config.yaml
hidden_size: 192
num_attention_heads: 2
hidden_act: "quick_gelu"
norm: "rmsnorm"
positions: "rope"
rope_theta: 29000.0
attn_scale: 0.143
optimizer: "muon_variant"
learning_rate: 0.00112
beta1: 0.93
max_seq_len: 1024
train_tokens: 206300000
Each number is 128 + 32 x the weight over its row's rms, rounded and kept within 0 to 255. Layers, rows and columns count from 0. Numbers have three digits each. The size before them is the row's rms in percent of the matrix's.

# layer 11 attention value, 192x192, rms 0.0672, rows 159-191, columns 96-191
099:093205135131116153138104082160114149061131134140109160178162170117093166155160119103134116075136159161183216103135121157122107121073131145133140120195191106112114132147151150098112134077124105121119086092110131141105150111109084083121070128093137155125045104174104139159124155140069087168
099:198069058127165139115105108116122155101112150123112089139089129155141123046186173063159135113167134125144106090149117145138159104110167160203158128122121155107115120146119150125177124183171173102086153052061168122163132146106146144099058116175177133084141163119118087154132174141104116126
100:155118122107113177111157080075136105104124117117123098075130078123084080118103122132100085156137117161135122137113092127076062145129143125118160105109108197129096117140138149120126147133085199185140083076101121086095147166184129139117117123177111116155103111155114113104059123146110194206
100:162033158127163092102122173163136067107114162065134102120097157141120127122136134103147105126131148091109097109117183097118075114146117125170125094073141127108124201185141144128108153154140185096159159116055175129204121141186121234095120107135101129111127148139181147128111086120123185100
101:085153143145166118120116133105198163125134118168112127072127214145113103118125136126126156148149148097129154097136117164133108149131149085091101140040095171113083035127156091119161118191140138079130129115149153119125094088145136120163109156134149139150109119130187140142042145111088169086
102:152104143144107119012188104075085098095091119066142132136059170189160134105078123159136141120152145098106112160140133100164104122177138125156112045128144138118079114099165182133053125161082135143168132150039156147130145127094156194108123100159132094168165096099185201140116164185121161148
106:163080119123129112086123079093114149121176068157153082105114155104182176077119149173127125145103082139092149143097100137119077144098113124147079139102132181154113200144051069086096066141157186148105151118206111162073149151106118072144100092090103152122174147072103106117111135149110139119
101:131092151139126132099183081190122151137102114148066139094128170105213090190128123136109176132156140103133145171133148139110132144150126145157145178119169125124132111126176085136110122116039132109089195151095136084119137105143097103089108104135131177092136107106172112163115162116064142148
097:128126104192150147100132122127093081169145152088161085138089110129076149149150087202131151118145231114180136120109098097139090131088071106145116057177098195126119180084175140095111132130098148108134113217152157114098111133104115146123073127103153133085158131089151086116096089123071138149
105:095121131100177137199236136162132154144103152123157172222107138133156102114124113156154151104091087151111138107099096108119115125200154127155137157110076141120132127154129079127106136089105128084134124132129119107100117068090130133079130103115147184136172157102097106173112119090113107121
104:169094156143112092126159069126130098137127145090147097160094085127075140115165169116117143131140057126166097133111122103113133096084153119117135095184085129142118167087098113121138100171124163142129131084121198152145183108186178092142102096130120122088121148117080139116157105150123199180
100:096146119121192103117086122193136191159203125090143097177128141114092116139079137121169159148185087093133132152115143112093199134109121112131169175106119119087134103082076099140171144072114160150089137152140083142145133147142231152115171141162101128205087144137131099145149051128101108174
097:142089111155120107126064154162131135106156106070151145104116073132117112111107188139092102127048140116139061119090152135148119138106152165128146123134090093124188133146128135097051113089080157228083175098141181149113159165098141123121158196140135190155204116078123070133117108109138100111
109:151101141116141141123118135090089152153149089198181114084125089083121125152097133075093126081126148170138137084088124171087093150101135136137074164154130149156104133098121162136147140104147107135171128089167116147075147187116156122112169120151114138139132092159115140165115179143119114104
102:134153135133130131129148163131112121115088158104128107154093128179193125067154148106083156064093134096147111112072120127084080145116149141139111105156160104064061147190137119143158112139140161124104194068107154115078136075172171121083164180159117116091147139127116117123081079093094077164
099:179132157102152153172124117183160172196104059167095121128083138145115135142155079120150136139172081150188130105136084150156099125098137111092102150158097137112062149132137168138117116118098167062070135115174134123124150122125118106140103090178095138135139109111061078107123115107114156114
097:086094162088141138114113103140158092121175069108182135126172163100154158104203119128175142161074093179132109104136106123121157117137120119150168051122112158149090058138124109107145151141153120103189148112086157158082113112156126133092160094101025115035159111112137131097085162120075119137
100:121102132117088135130048143188192124140136123183077123220190059119152143099146125104100139147148113094088115136105080158108224128140117104150147157155112149175115132149117147111148123133118136121125148079109167184125153122100127139127099138092125099143169147094147165176110144144153139167
098:125138111156123100084149152073121108132103184144118097092144120081172112172124132186114143151124151123083128117170108047191125087098115126101167159126102130059102118120099146090153139166086181132149126144114151090164119134101103123124133096141180096090153119099125122208107096110177164064
099:146091106188095136094151151118049140136084054093119148100087117146135130195100167130118134113105084093135051151073155073135131166171138129072180188155156174130082122119099172117114141156066188111125101124082180046130123141137156174144085142132103176181147132171189158090124176117141094152
097:159162136132169108063060192136124149183141113125096071112162176122093068164133107069142171140142140154126153148068140137179110126127166122101100080201118095143093149137124123107109141151174165148078097136159152140116137208089199103149110133152185091070117202159113080132139173142110184085
099:073129186099176095108180094153080096202114127200180110120135147125146155110097143139110100142127125154127183136089191130155093081158159138149133090100105158098121121135068165142076109102177123123170081109117142107142089159151151144110128112127140180162144085118168167081142094211149096150
098:156148106123117196155142117136096173118106107101122131239130137141182179158131130167148125145118094144118082138120083125119141117130164095125128094114188204178135124066165105179099089151107175165094155125124189106169156133132096079121094137161111064119137123061155163086093183176145195105
101:130123063166141115155145174106117101132108155180192153125180086128131132133068144167105162119146103096122169122188094093133167114166089148152096143168049107130110075139090161127146109127125075102119131095074187172147113127192121082108162172125149127118156114130120121154184158095118142087
100:137158148136111130139096126132126162150150144157153088105109065126119160057161123158086137086133105116140153076141078086080115179146117154139128138144145161114152184131104117115136119146106093185135140136193092093058136145151147127118095157171122183137087169203070097093168051136186124178
093:122067124077161149172071135130131123167065106159110109121112096162131125044148168104121142098111142117131108144146134088103151155165070090184163145131108101119142079107134099142122158134116161167092150136088100121165090081108110110135178100120149109098124178152183149151137089108076103100
098:101130100135143161167121156135129134107128092142072102086110132081099126155115106105133100159099107135119058105108154104115136116124108199136073174190122148149169124168101105061143127113199098119098102092156149200094107151103181071106131148157171136147189105168125107090092154122172157128
104:107124189119167101098023069136101137141142090160084079153146138140160115145166156141097128169167202164118180116139110113143127083155190107131099071195125114112093116126136167159100109106116207156152128110128125100146124108101113068140110157117182092119106114125122124078124118121122173124
101:160168130111145134181172158094106130126145099109171126154160126169101147156142105123131102166135123123102124166097164120112157116111155103162149186093178148112129132131160130128175172135153116118119124046177075107124084089121104137108112115136192187191067156163157121174112084095119109202
118:164099138140140145095181130123114077154105165088095151134084123173107101135162114159116109133117167127149132126103142094164162100102047079119097096087143141128123140153124112154093130111114145165149137115045178132119157145163160180152132158164136097156186111110136184128065146096098185086
100:117126139081147186145128119093154174100192127064113081098094181145089136112128182104125066107105154097175163098163155104098123141091134105116130074143095109122110074143135148115186115110148084035109104174133149134058108123215154076149135148136149122107058129186144049177114126112149144088
093:096090161101098159095131112078140150136127117094102135122097124118091122177181193168128150130138167080119062050062090090098112082166089053160102043134129139143132119140092081141075153145118119144131100106095209109103118093155130193148146102117097107112131128109092143104096109095118148134
114:138068134132118103067211157100108085135126131110143150093092172169127071165150177112093070122144140120133143102079101173136115119138135107151152077093082135104128126133133163148092147097141153123151122084037165128167100161138165134124103151126070118107158103091106169102136142114116199103
# layer 11 attention output (transposed), 192x192, rms 0.0374, rows 159-191, columns 96-191
110:122145141130182111190113131118149128074133120148134119102135116062126092101158111111178175136171077058155089137194140110112113077188117104179108104106106148119138130138047122134173128161134139130156109132162092166119091098117179139121125141164148150155101150116143127158117070117174145139
096:063128123140128053112184140163138099093131068105082084117149125170127159213144127076100169097136131128130116133127139129105073115125186116129155131223148077184177195100137111167137126140116147067152143182136095126094120105144117172090163136165031228170117084086134137163140136205126111121
104:063108173191133154135070156156101115154085193117139115145131104102165159142186130074136162119127097134176054126082164087131167136049163079176117131149087120134161114121203176158124156146182139130149155139116184187143100121076104146171160095086111089129118136104109122161156132126157112030
115:040139094134092125060151111088084149143116126139113092103134119154119182187111078147118161113133076168099061116107097168173133107160100160124113112163157136114117092101104113160132129109096144209112113146049118132105128113124195151134096145164136150072153165104097154147141152142087112149
105:185123077069152104132087113106080153130131144118145118141113087116132072129100166093154129106129162074091173128153128157151157085178131147152149164156155135127177157110148123130144126078080145184081117169068095145134138111129114153127153149101075093143156147130090181111125085150186072104
107:087099084120139102110123085184108067149142114084123084128116085097089174091144105154157133078116123134113103098101128094059175110135114132126136158107132135150151120140132110134146207104135170107155117123047141111135109150211068133144149161153082175102119116038114085177150122131042104099
104:148137124114110187161153083095131116101104150205141113158148128120130139155142115138138045114127134144113143173156124090152083087126139126102112164141078147169119117120095131194085118155132145093131112172100159145119103122149112140067182126121089139065112124117174120140061078118153121083
124:119142177082192170127118127108101091117178168077119114154137117141119120070133165163143080137135112183110140115098130196147118110132136155120103077040089092145140135104141094128099145103140148162145106118181157180139161146123127129080143110161127122152080154132155189097157162097088119103
108:117160226096146122127151124143099198079138179161081117069107125138124137146096088100129155068132061133112100155103129127106111120128090113118134141107162161120088136116080125133115106118151135105160094068094082168143182109131129099098070113135125105154172087124078129149078159154164102070
096:164122078083127198094135108129173140180128160143114173152164107163153121123102102081111096163196174111135143209108146162068130154107122099130137136075110132172096103141126143184219155131147143153157139081107100161165176088093182104085112122113107076122119108177117128060125189182089156140
102:167130062188142107106120110113154125134096083155129147104114199132127086134195117108100124145136122142106105166151129101082085148162106081147092123147189118092155137170152129113160138081145195124133150170091121092094094058128131141004171149099180120146128125127174089106141097097143135049
111:147161109178110100145156164098142086112124101148113186154090066118196147126123133137116131169095166108112116097142103137171127128155122131136068108134122113168142144186177116057050178121120083131114135094159101168131109113109073105120114064134170185079157104104172134108131123119088147106
107:112136150066154177159152115142140138113115097133061133134159195104125091073133115129127098136157106116149178097141128205134117135121108109130130134102112070106140127102139137119112119150165080138145086096167092121145080115133127145121089110167179105091151129125157224095133165118129144143
108:200106177162077093069112137103094181125117161152165140107095109237091102068167101113139129074133139141114148139156150109148095109129147125157110063190147143159118110116105225150147146194089082146116145129196187143137135145147151111138088102146120125111109131128143083125123097129109163184
096:070067075129144096144042116138127151094146073099075125131142148056141098121179162148106144192160107171140135079098144097168157151111195092104072101140149183180106104112132175112125122114098160122129187155113128136172144184058137102109128108140113111148156141161085100160165129108094125124
112:155120140172102076136157094114183149129119152144115137131133120141152109086116146082142108139136091079132106202177146135090171128096099117129119075155129103094133197153143070090132149076178144141093115106124148142102132183119153122085156177108117132115137085170101144095158192120146082106
107:141116082185158129135146097120082148133048157136117138134095105091123189110061142146139157129130142104135105123124153112099108164068145144148057149145165118065180166128155156122063096123106107166105130121112093118170106198070162151187129150167155131187123170137124163139156120201127177163
105:100146050169197186109164112126127153137122093040150180091091115115129138156098136139078111082118132132145123144092153111120089074119084160127124076135143080094122169132142184077138069196098115167151172165140157139143113136113156103115144104144184146101084118124178086139102185169123081089
109:046150172113109110152126159196126115149161098081118159168139171148143103103121153087103136091080194146154126103117180146111119109143113062113098127089150080103096087109113126163155106117122046132176150121147162125110142085135126143191171108120098132143107135146088123072128122143098113169
111:117052140118152179147088128130167107186136091151139161076164152129148103077147106158122130072134144090106153107123150230117141148133122134122155163123136130121137159113146076086142095103134144170120154121088232148075126080146140087147114123110102204101126138074168097181112095150096157071
117:134047098204110118143170122172169113127113111162179117081133106176163121128129115128130077107152091132102133116133068101092135097143100137088079102180218105156136199180154191161173126084097090127116160072138211057097121087145117151181139160099160149136174113067135093128100198084153127169
110:126177117142086206140133099098122124152093118080078115162104129088094079087137091136113140112167133148072137104141144118155183158091089129135122122143129080104199160083135096152152184159101147140145184124092125154109156066201111089119184127097140151146075167126106090136118106079127137133
109:149110097151136072080141085154127078124145182148138148166091105131132123082146138102118103082162162116121153161153175145127043121089060104116198154095126085107130124063137180112112193144150121135132072106097098090162118153149075195113097099117171144182183131134153114199138100029141053119
098:113143155115123110088066064128137165133162116123078082150121091151119136162226132075112114091149173162109109104100112102080094149139114112132182106157164129140100166128093148157131162097124176143214184141165089097131189081105139140147109143155127131165134140100104151143131093145168087106
108:214149097170137101196136204129135131150142099137117136098142152154114170140119121082180136144132103149151113177164105080141145090147175107172104121057115086113157089123155186136149113077131091058120166164162119150095087065125157114129136128054128135112095086070143115120104132108120133129
114:145201111058183137146124074177099205098163130141152137154102135088139149188116175096150109175099115087130177132086179106144084084133177148116080104083115143084057143110090122092098066172165175135097136147147118165156162158126123211173103169120108167126124133130111155160101099162201125125
104:147122172100145165090144127181109105131135139164130111132143137159118108092155100100138164074156148100149141088163129134144131151113131079091117147107175079146101160106115146130119149093101123099135050098195031114110187086111102109135124142123117120137113128132088174157162098140163111129
100:152128109120089180149191142131133127039122130056129091146146089093124128091152051125139073114071105125161117165171142134098101152072126143102162144149152099160175129083096196127159133118134111083084183128118114131113083094130151141087163083180140182079143119129154116134178121100110123163
108:127154124101163149105111103125180112128121139143104177076121099101175164100164125156132160054137101137112152035234107165129084153144143136143108129171114141178100121128063085157165080147057117071123112081153122156136185171121133176119100117113124101092166142167129117119141144117114089105
120:120131164106097091116079158084152101171179131168143164096124192126155088126130098161133098111130117205115103137056122151113117117121087141140160134133139056117130103177135111148157136093072100133147077159065206097178131136124066121200134064115072118104146175106097160119136117128124129124
113:107181089144128145102083175171052139116161150159106060053172158175106077127170113136129163143097075179160128127143150127169117108116117110161117140092119119124105103131092130159129157104176144112169123137136148100143162115129103151132106116158096141085154075095090120142146041101146111150
104:126128123149161090165123187158104069109085158117151116138151175126154093120100146109201108138160113172160191129174132153150096122135138154127175163088115122078126089111145193133155124119113145120090125193116067103102173103100134153142093110134113141106149139139074144195111171110087113128
105:104148115142153154077078097175120109101058108112082157127116157092117106121169127145132148124118113159145081182064157148085092141078129125142123193154153095092116165133158142129167092102117096116130130195092179132087207103135081166099167078170145095093113151083139084112183117095114149112
# layer 11 MLP up, 768x192, rms 0.0711, rows 0-39, columns 96-191
103:131126188145112075136164088154058142103122097140090091092088060158144141132023136142126136134124126121143161126149098165076106141155059131105174127148122131142118084071146176144112202148097160172178102152130073123160126108078090149165093129184162098106097160133106095129132141135150149158
104:051127140136148137057139146096096137161089157145134098119104092054148126064157150106082138068154125168114182121166121113126169079103156077141209097112128073122125118143144145170077135133117089207143110165154113109138159173181064155123162134138097151132097141154136125127106126154186166125
100:124137126082140072134117168107115125175128126103140117100088115151133154101113125140097142123159083056137193109072136142139156163131124105129139114170110148090196113156075184136103124115080122123104230154090201178111147111131186203115202145086086127138156114114114111074115092149130142134
103:214121233098124159138133134154157119087086141136145198122150124109106117151129173179185150103154092091110149180116110111128162105132147118190111122078138178131160107111155185149119156099124140124158145113153107084120112084115124113126114150137085165117118076117173120154168142117113146123
096:156130141115111145142122134185099147153136111156054106177117150120133130122120142136171092120120136125106112076125160174091084110074167145154161106152120115149085136145107194092113111148141151152118092128117096077168138084132114128131116128157118115149103129164131177107142173080188173099
098:069095141110102079161100110172147122147176078101155142117087115128135105130150122129175161089127130083115146185120104076142150092130144086124092186111105193117126134051081152132179188142134084137108138200158101184170115101097082163124051139159121152099084171168154107154091156130055154153
078:106079067155127094044144108115145121173151159137092169175102174114138105150123071104123175148156108130141157190115095123125067121094142135162133147126168132171127107078137151101167126085190152086161166152091131111129190053122128126114124092145153144083115124123095148145119136142091142157
095:177117162084151098163134097110107110164084181122163112113110115055108068120107085187149137145136142171167137112172158146075101071151100133138122124130168164146122079139222111179105163106124068096216153132098160152092116092155118149094162098065133100152128158060123160190124132048149145143
084:093161118154131133143164127105044120096122067156161172116111153168112157072115113115162142137132133176167111117177135150130112091056147175126155146097183150127119110069153141057126164119192163157192167099083167147123090099069159140100069125086068153130144170089097165111116126072105126152
092:115208107125074149140079143151152129147128154088110086092162131078074134191160127129192176137104141131214159124074151125099148079098156147095166111135133124125139087086146107152112159154162128082153153159157090127129143049106118178122174141157149144097069131150128135122110136103119186131
096:096095086095097079100166077129132067191155106138126100185110129151085073169110156128092154128192076099188122094148132085117124106089116176130132143171116141061149056070169114211142173163169116172157115104123044097162091118124086164148162166106127171121160108099093092108138150103112117120
101:126118099128112122139177188144149145131157139099108092174101116124123099081125134073120162086079149092119150125136128161155061136092129096113144156122119217119088118157103128090143120166138152105111133211102084158076086094179111140119107119138155185113154100157103167117114111114106134144
089:121146165143096079149166199144113116111153067152056093141113149107106136138066161152172133177144161126141095131078087148110113134145145106158091191134158147123090140161118182113157145105099160152102084095112175079122079083078169144203132120086151113128090198137170102123090115123181137186
075:034154088160140149133117049125116146122149140192120121160111093125139141156119052177123088106177106126130155141135122113137167081143125135094126104137141141117097130098194132117131150161094070120170099098139092085168126097130154133194134161099157071128131130098118158109116138091131127177
094:156109123116136091160149171147058113133130107092108103156053097106172179076104117119116129170159057189108106140126103124121103137092119127099120142086043131117129146060090162151119119131158134188138134158121081154170110087151172118126128179116113154174110142089099087071084092136126109200
103:152180098069144118156128112184101079089190175049146130147110093087123164132123079157132110150092114176119123148158110141063193105117124214123152069119135178135149159106122092104082141148141208146103133088186108134121153072135128109132142179102120174090135097184192121165089107132124146129
104:128172137106209098086132114095067098115153101148095100176084099144175144098102102149084127137144173187165066144143131139106157197087102107112181179144162147134117098069126129096092132122129102117121139192105100157083087158116149156092117171068132124131144150142142161105139124088089118188
095:161169176149120146137120112102163155044101134131065131154093084131085161156103207088155136133092076129128146153079102092169206101148134116130114074156117154152159108132124115119129156169119079057094126158127082126158167115113121172184089107105136107094095116141160118154165145116134115109
091:081117033131145078097080088106150117133094174136121136158081120126161106104183110072131165140127172148099081115163113072092117125106147093143161085103117191104078120097156107166093152131152114124155108106158111133154140117130085149093159144139184128115129154210165124120089149121155163112
092:117133117165146201183146120137085102142141125177073159122148075069084149064140095122101097118125178088106100138177132142060061105131153094118092167122089131126174113167142126099097111099073125112155109124123067156176133139128144094108101137090165107134126156163107084207104161144132093158
105:183124152133174094161154103163098111124062142117135137148115162189064072080160143108125121089075117130170132139142071068059179123148122143147185113111099149102138101084117143104105095130161191139193150091136150181148164130107135133095172081157154116140097183121140136148091158137191119096
103:095145216136115123069167142125157129170140144133098140111192133142106118193110139176103086130115197105187137123123132147120162155115137178151146088132150142153088188115098149122148175153162170081108098108194157181055124065183134126096151100164129120132119168117107184138098134175121169107
104:100160211104181127111135108146141122100128120115142126112118147067149093166138106119177175150104127112125113150143065156155111123163090106156185108107094121138116076132126157035136130157188114131078169126140140078156135138101129115091155133138129166137116137119148077104102127107105100089
091:092168151067088099108181097110138122097094163102126178122087095073139061174165137141155107136148150112185119158121087162135129101067120108146097134164157144133116134084142173125152136125134125187099139159108112135138150177133178151157098132136111120113085146090127134086138140121180113139
103:177080132129134135143152159090176179113143157160113140080140137139176142109122119156119146147163152153154181073100097116168069105068145134104079150123172156166138130139116157162137165139079134097126110134131187107115109150063129114175158137068138162132051149156164132054078152164125113138
099:077130155065055084132127133152119088122100095130163109140118101107142119093086136153105140092122127048141148136140112149087133138121166107119073183066168182085173104109147134119122083141153146137190115107088101044105151116140103112098127142123129137178157057166077112152127061070091177122
095:136168106118101180113130154138084115112122079160135179130164129150109111146191152149153056056087166169179203120186132127116123128129129121118067087150153061094121122181139121091130080146141124136120118163130150111105141126141158084054063189143085129118159113127119078054099159135186120134
093:105121100118129107102127127155119163134116183119175133131158098115124113130168143037167078093162047144110178122121148144159108129126118096082118167144150196074189097151145082143097122137103075147168091068129151157128124121178116110126171138094140138143134102119146156112143153096167168071
100:118174119142110115082159089152083062153084100126101158175107198083115132184152114099087100157142188096090163113132104049166146130076155132128188105143059159129118098143099083101160156123169129109118107120128161189083078189150132157186118164144126106122117103124136193091134118162176130116
092:149105170126044109112106125087146131114097080139185180181183103130146152137170110152094137156153114074156151134185045153123107152123107151127175128146098158183148103152153133138153142125098115086149156071103109161106117094105164078125093141141107077142110133104164126130090101163182111148
126:165139185141162128128113078149177112120142118131121108162139090118139105147094146127099065126151164152138142148165088152126152084099150091166053153136188083150160138177128192128124107168094163150156127118107164137149105067165128129159090094135138048137109128164124156140114123132118092072
095:135081120110160119139210114117164121144100090109159114144134076151145120108175167119159093134140177138138128102181131063106109121075114155139132124142122108135144069049119152107156093122109130094102150114157168139135176097125117154168127087122078118140187126139166129123143121138123132043
093:045156100070164130162112075169190095114159061140098140096059133153134123202085139133134114109150089137125115086073173129121151083108107121099098131068139145135102119142181167134133147150131173096161110084128115149081099126109120095097213108148155217089137109098022121133112079101081193147
098:188113130160105169128126057095128169138147121101119091073102113117159150160119086102142173113255163133194108178113169143074125085158160094107197116130160172164074118134133100072145093144135165093110152121138133166142097151059139159166122168159147115101133176142148165106102153126181087170
113:180098195089124151138096120115134107161126123159101081134119100129083138081145122147130156102170123077111189102166109092139122173199149156151151127143118117165125132132120123080149128098187145132182138173184167067116107132084165165108143057149148126152183133086145125156128081105091171119
098:151147117160193140204068095069148113157122187121090126129134065093120122181082091118155082131103132135138077125178119137139126107136133153143186108139139072099100156156160111112174124125074174109088136130140075113145123080140173085155154163107138078142143166206100138095097098120106195106
093:131083135192148125115141102092117127156109150057097110177145138097129148206119120124116108081151171119151148123207124203149093134101085187127127054143162178148074126146112153157111136115163165131139082147144116079095136105106113130105066146102108175080156147114177107181153095185132135191
098:143143162146131151127142053088150068172115118105080142117124142096111171107113092173133093113108090135084080097123101123146060141061142067109082176139146109128138173106125119116116141077137173090106118159121012119123116112147119142060124069167148099157178151152114089145183110183143150145
093:130073093116114111142107151105106100138124110067169116127119121140176180090105128125112165108146125102166179244120126135113149086132122161083055151126186157079113113160145137174143122107075192156111159130106076139140115188185168122089120163089084143118087141215107163158110123109170139077
095:095149116189127131135124135149128158130115172136154121121096117127117139157100074139126133167156082075108144107194082123178099096098144140138089110146160162132145116146140116126070164121077152142119202136105081162173121120118077153085114120138163155144127146155079124169119139158217183155
# layer 11 MLP down (transposed), 768x192, rms 0.0758, rows 0-38, columns 96-191
105:108111091153103234109143121107130114116151099096127143174155119065101158167180106052133159134216132136093138184132095142124131096111170141075103143168116164167110113172155138114135125121164093080105152126112100212119069155119103102124140173136157124153128143121143158140089065162193138131
104:152110129067089133095139150180200143142063121140091114126105164109147136096120109149131158121102134124110108100079056037132136119134154147124095151144175124123070103172057128105120126113175093179167106137135113069228136078077117137170119084170148126147138185158094158050097147089092125163
102:147122120103110124119105104169178093133148125126135121144080099091189121094074214118161151164121155129175182137123113140170101064159163133140111091074161118132114193119123133101131100096150156128117069171107088112148129179190123072141119142123079172101057125114115145173157136110154139155
102:056165106069094114123113164133123130115119161174155135138153133110163176079085100156130124125138120174108185114097098140088162138136129137110183083124136138108092149125107182142138150064147155115147100044164160116142095158136125194133126076165114118115089113175145180161107112149103094133
097:160108206148155108144198105073103110126148111098146185226173148144156112171097124117089147139107140142167179128107125112112137096106106113157090148096095121105096158132089168089123117167174152125066146129140140076149088124132116141119063124091100132108175150085119136103081088105170126087
105:150168139133118154128103127127117129114127187118121148098076143192133130095093115101128161139151149164177205076113125151156237109156135126067090103093083140107116099090103184143117108148166103080180107067135174109139106158152103132131143089118092089104209096058111131153103136118169048132
088:154129156126163186129170093179126175075127126119175072104121139078143072149180106142135094122064095105085123133144138168113126152151130194127131060156149116188182101111140148076079127114121132092157128111079109143137081186140107082129103096123121137093139100127101160128071104130153112123
098:113143087217126055154080104091137140156203063127119123194130078182150114169125180114143077130099182176111127129132008145126177161180133083156120142136151124128148100137098107090131118081152147092133104129135122123100088155190129150150087190143143139122120121152123095144150174109096126144
094:105099137139132120128125143120119178144104088066038111155103151088133100142138189163098137128133123113108124082094135162151116079122106067156148136167105174158136086114174104136150160101077134140067105171088109052098064181134093106183102122182143118135097162104080070119124106166084073157
099:170116105095108153129110161054087130129146134152181165157051090157093111163118142194126115182101141087109144081077102071102121134141104179155124121159116147101122129150121127121092156196109128124146165151162158143108193139097104103160130090118088145117158139141073162132133095102087090102
092:141107123158117146164094113154123160188117143089146184113101132125147141143130104144120158091122112126082096179117095150150149128142106184083130129115109139106121133142115146168099146143104134104137060127150088148126119161109113161129078097143146108143078124127154175083087117130052113174
103:195143108160127103093127136117095119055183147141120115146164085173123174146093117160108164202155158163129149164114147182095134095137184088164135070106147111135177077154138141132151120144088070166200204115081088162142118157142164088124174134144129171088122150120150159120074143133132150114
092:083123084118148127090128099112115136115135174115139119157128135119105188176146109167115099125145125146139135130141153111160137166071134159042224133130156095149152074112139131090144144147126080153116074129069112148134145089173106160141200096157110113107164079102079137145119106118085126123
093:142102141073132086104094092103135115097151167141188120116160113145118076166152179113134129101198075098084104096112167166119127196130127125139138122133087097127111156142133073160148121087103162153144100076062130155133149105127160134130105062152140162117076091163166102144161142160090130126
100:130152128141107094122146097138217091114151165081122141124100101180140112140119107088131107138150178159156165076074153199124169114113167138173168172194166152173119087115191070122156111131113104110084108113131153119120155128135102114165105151088100064101136100178062120109117098136126147117
108:134109178145086176159162151141149118083084128146140033148142097136106167174125124105147113082100124098137092085182157140094172113103083130126075098166144095115076089162099133096117123160099134080103120124125153101103091126138129136127124169100127100115118158115113054155106136095124118126
098:129125230136140073053072179170155150162131151130149134102123144089200092121141144131132122094156182154114185161111166111188116185149123149170133125096133108141068126141161137120154164148095182148136133121125059177164117113135129156108102122144127177146104133073199136113154122148117148137
107:109127110092119089129106121074114124128128121155104140165175162124153152108186171137075157139148103108103138070096080159125138138135151126180150126193224152140113076176078147094144166073126121153104169124124206091119097157092122095091152092143125115119142127134135137139128122134074144183
093:127170145096137090174166164130115100107101131118112135172092157120090143175146157143153122103075062141162080110145165098118134101138208063083110150111125096138079135135129149121104133147146146149124096142172149135122139100073117091071050130146094152118174159148121129104125120108197170138
090:111101133127108139140095088094113123132112127082138127104083181127120112142129135142099145066176088153114078064075120211117095189156108170149121154097086172123052111165138126109082194110157130185154153116100163124084095181137114161145153080095147112099105122185093200090183158120043100085
105:079098049070089168128116143154199153154141138125157127160133127155097143136131134131113108143152128098057132153133130121138151139175104155149096136128062107149104119159131145077191129169180108065096126151114122112100130143168071159124119144123085170100144138120089094155149112093078023129
098:134111092141122103132123082145133150183107131126123115146045157133154132092147150157136138113125129119200152130144139139156092164144170199163137102108110190056152137129095097059097145066093130057141160147115058123168170080039107116136070095173122160104117117177084131104137129129130141122
101:100104133129147158143111137120125125097065147080112138066119101098054140172138128139156130103080138094159164129089170111167161091149119123195130155135115134180169138185070070115136144116138102191185139124120083111140181156130116086089111169132136096082124091147173176133126139086139119102
102:151085152142141190127107093182148108105106071171166099154106113081131151123160135160104138095123090094118164133133122117126111170100092168158098138097167077164084130102101157109059155138096077176176104111033112141134102176113157114173128107134118156136139161140070110097133172138128116162
098:132188197141077194139158156108133103081152135127132182164114150135143189126085103079155185150135110122141084113126139157182114132199104193059154083104168119117154110153082095141141167127079075136153158132107127116126138094095119097107141142104138148140089119116123136119162089135149118146
107:188072139162189078126088172137130134113139079081125127201122116098123149098177143124083169105123105129176154124087103140083132115144103144080098114127100117089136171100126165120119126136107144111134178130123166145103126166169184138126086165103158098132122164118074121138179190121204121153
098:116139145151175114151100126144169102122081147095087119131126093062138118089166179084144133143122091093116075126119106180118096107171069144090134135118124149130146128138193075097115097151068146133152119137142099142139114139092121166244158110095126095168160142171083148161139078149138161129
084:150070124107116181058132131075074160100137060170125091183093138141112127150124147157161055129145130071104098171111141134205087090120133120093107111123121127090124160172144114143169104146107133154085141095165078140119158130115123123130116105108101142194187124136105100093121146179157127111
096:069125074162213129079109145106149148149183114134086171139131084142099115096122149130136040181158168166102074161108162145090161125182174139129105107112130080152150183099096120126115078139068075123147145185121126115118156127176129139055192141124162113151149145111121150128110151164167162147
107:088137119157068111132154155158101180176110102093123153126134127166177102105158145149175140076117111121136086095146124140158142084154201107136098130135118112126127132109158134097129101074118112166111169140118141067135202107084138220107120169153181097165146173104137134111137181131123113180
100:099173055140152094107112153100107143146096135111061173106118115129120081116156137150128122146125144158163175100105127097082216142199103171107160138157102099180108127229055101149084099157090098145128142148133085125118129099138133142109166123093057127085123154085127180139134158162145147150
106:154093113093123136160154132156078150104147144138168131136143134097111106128103194167130193172132103171107135099154146116141096103098096129146132159174151162059139124153129127150152145162171146179159120162123097122093033104145110075124136072126149169100077151095095105107122109108060141202
090:182149164147081126141095158083131140117128161079115141109119111112056162073139149162097136072163116133120167125103108126098106127110157178197160221096104086057087111075172093108175109142083134174138123127101111138111142079218104158181119111087089156118178157143125174096198147102057099122
097:108124128088087123139141117128114106093148125141157144138118104135166098122049109132085079127112150218050133158120134143121161139123115130160092097148128168094115143125133172108115141090160159136116139111099140104146145077127137123135129119142152118122112152156166154129194155162068108157
089:119098163140126090166093100149107120109133129144148137082189158124144144090103122088106185059155066177117091121163165145102104135131085159167153104061143136046121154136074119173155175161116186171117120101147104147128132132128136156161125075093085121110075148147132150118115179111115159093
100:152138142172088082137153137151081135215140157145123081124063084112141152158147105136080165140143190112190088166137068055104094109100092132096114127055083161099135134125183193158204125118161094132098168100191198129096192122154093121096154157130124114092138125116128074119131142150147161117
101:144097161061133154109070097123129174054149124133073103121117143171060113113116086160079080118121105132149122061050165105151189116130119144119162097119146084083132099126139097110097128151066137172190117078071094083123123140129117156167157106164130135141122111093048157142123124106108114085
103:167126145116152096111052099123129118131105166129109102094146152214163144097156126130119159118149203115152153124148155102195169130129159104175117125123122098182114153150091149151105072150061077116139132112087179111114117094164164121156157148149133153183168060027132118139149138061148129105
104:175121124110100110114147109083130163164161112093119129130140136176126180086159129163112146153122155173079134158145129199135110133163153092177146131109131094153159138096178189155149114169176203140156090150127100081072134118092129052171176136137137127113186124147141112133137126137122156163